{
  "n_layer": 15,
  "d_model": 64,
  "n_head": 2,
  "n_kv_head": 1,
  "head_dim": 32,
  "d_mlp": 256,
  "vocab_size": 1806,
  "activation": "swiglu",
  "norm": "rmsnorm",
  "norm_place": "pre",
  "norm_eps": 1e-06,
  "positions": "rope",
  "rope_base": 10000.0,
  "rope_fraction": 1.0,
  "qk_norm": true,
  "attn_scale": 0.345,
  "bias": "all",
  "tie_embeddings": false,
  "parallel_block": true,
  "extras": ["capped logits"],
  "init": "uniform",
  "init_std_qkv": 0.0616,
  "init_std_o": 0.0616,
  "init_std_up": 0.0616,
  "init_std_down": 0.0,
  "optimizer": "muon_variant",
  "lr": 0.0118,
  "lr_mult_down": 1.5,
  "beta1": 0.95,
  "lr_head": 0.00939,
  "warmup_steps": 0,
  "schedule": "wsd",
  "decay_fraction": 0.917,
  "decay_shape": "linear",
  "final_lr_fraction": 0.0,
  "batch_tokens": 16384,
  "seq_len": 512,
  "doc_mask": true,
  "train_tokens": 155200000,
  "steps": 9473,
  "dataset": "wikipedia_en"
}
Each number is 500 + 40 x the weight over the matrix's rms, rounded and kept within 0 to 999. Layers, rows and columns count from 0. Numbers have three digits each.

# layer 12 attention query, 64x64, rms 0.39, rows 0-63, columns 32-63
505500504501491495498499496494482496492497496503503507500516497506494491501496489486507494498497
507500486502495492497503495499486508506486493501505500501499500502494492505491489491507511510502
496503481506488506499505483500486507516493488515502507498501510503500498484503489489497514511502
517472525496498507528509497480489500509511505520527513488509525501492463511521499491519521504483
521482511500508501507513496515480497520500478514505501499508512496485492536511486482507487486490
499491462496505500458499500502489493473483494486482497493488484511517487483527489492519493496495
499513498502495501496508505519513499492507508482488516511483502503518495489527520511497492517512
535489569518508493544482489493489536497508494523541493474521535472500483517512512507518479502517
525503569495521492530507461524531527474516448504521472496465474440430499539491576432603505507536
466572377506487501446531527519571456509493473542457458507513441477453454502486454475485529527537
567539572524434550449483435477418541529522557547471419383537478527567443541466468562554392558577
514515376474418516500402480482465470444395431567502509535560518566544475487526515530516546576484
463516485460446536571491567465518480391467487469522479480355443491476458477453472432454638583517
527374563418449512563487453572477480577463473561452564564564490377471414463449489541397513568614
441481484470484495408474546427381430576492530567451555493434543552491401482548581471392537475427
519558529482472520522583465549513512541510504503557586549516573518443549529539490429480393486533
499497500500500499494501494506502506498494487497505490511504497504501493502499503501496501500498
490505496508500495488489499512499494502496512504487495508484504519493497494495504504508498485503
516506492502491486489487498506500505503490481494497490506511491503500488521503496495508471492501
528493472487497504478506497499504504488500462512492500510515490519518503508506480492498480515511
507501484506494474506482478495492487468478479487495511514485480503495496500503497506505496491502
523492563537511512534496500506508506518533499522502485478487498490489482557485520461553519493456
551463578553519513569467459491483517527517475516521475464525498495467473591487521481558510493471
473455521513503530537447481530469520552496473542477487495507510560520529515489461525497482502476
506449502562508562537493511482448505588500565516494482484559505541512519575475488511475516480412
506593446371406450411514527507547519364503490470478526553466502470550484367572512488503424537607
542564497456557484501543525464494491538454615480525532521559460431545588469466510459447429521433
526596412475530484445572479476402482582605462482519496589473421458465466512480507403486514471511
556409523401487521521526450486331513449596486413533431550489477565514567452529498505525538530396
475550352442549538462449457547469514553336499522424456445497474493455550538454479427552568489502
494551463604546611510557581515558484580558527484530462452446459458462510496472498579439521547409
510491538529535513439449546469447524565575311497518459550488548508500532472525525493468526515613
495504486496482497506487508527493507507494510478506507477510494506507488499499492491496500466472
486532470509472478468474469510496534499495471510483527521492468469505466515475509496513480494516
457523418483477531488473478481518533536569479511538516500520469477515472514449515497477469556487
501443593537546490543497573520502388453422485430525469515430569545481549506522509530568536428500
527493424534517432435418451475480575538538356537524448549522496498534546430501430415465468435428
647549388440424669448627474442542285481554572462606450430502521484542500579594463563464416639482
482504587459456547495501595543573479546457572406509538471406521498455538464457518542499491566484
466490520561524554564426591506390548555495504453504447466565477532565490476411499506471472537475
486465506496634630527508556564494533365459498416448533405376574539540517449526578553550580514494
540545531498459538471493499432543423516516608492538515512472439487432471523454526533461473571482
484453585539489525581476497509471532525513513465458502480428436561547488509496562476531475446550
489534561481501568474453487522538433499509525500539542488537532542522522454471532560498467548479
502518416435438493484529481525535477560484547482555531508513494485496546512512428482447518567539
513479485460509524528523508497466501532525485537479471548548494479522504539508480480524535534534
491515505472498521492495486490529513512499514528468504475452482478518499479495528482473476520542
522511497503501503533531505514506464572487522500477484552481476518495517506492478474509514544499
475495513475469506505489499490477501519508520449500479485527513540492552511525572523479588470472
448496524468484543466486480490477471482541535461478495496524493548464534528555566526522568481486
471528493458487461493451443480470559528548512504452521481542491522478510453517536475465542483460
602478523450476594561561513493561398464481569487512539482495461491556437565455482540433431576494
488457609564539453564453496463480560420502506414437453469560458502502481556530536443551560406488
603554503535500461468510519484399707598535476517452438458524471453501566507498454463463536497487
446498497544533516511398535517427564504461334572442448502486486560490536486492479451444518546489
508535513524520509455522414488443485572568513500568486525549524460490472476447459497552468491502
493478575500514446519494450502501603497510472517492554467558488479471530531577589515603505410451
547453428470455484508536518469494504479502446504531463484555490510525481539528417469492456488498
481484504476485548538523536523501437472447582452512508459470513497493509509499552534479503516549
572522516552531445495466474505453492564519445517506444558545445427473457564526489448523546432472
489459516470518557531509494522507486455523536435492454500465567528545526500499536506555535503492
491507424492529508505507512567468500555444445521452513514482566499527538449562457490512543495559
492507477453495517502525489544511508544498462519475525459487516524520536489525478482531516529520
508513529500495509530512522472469489522510494494478504542515521498504501520502547494516540495463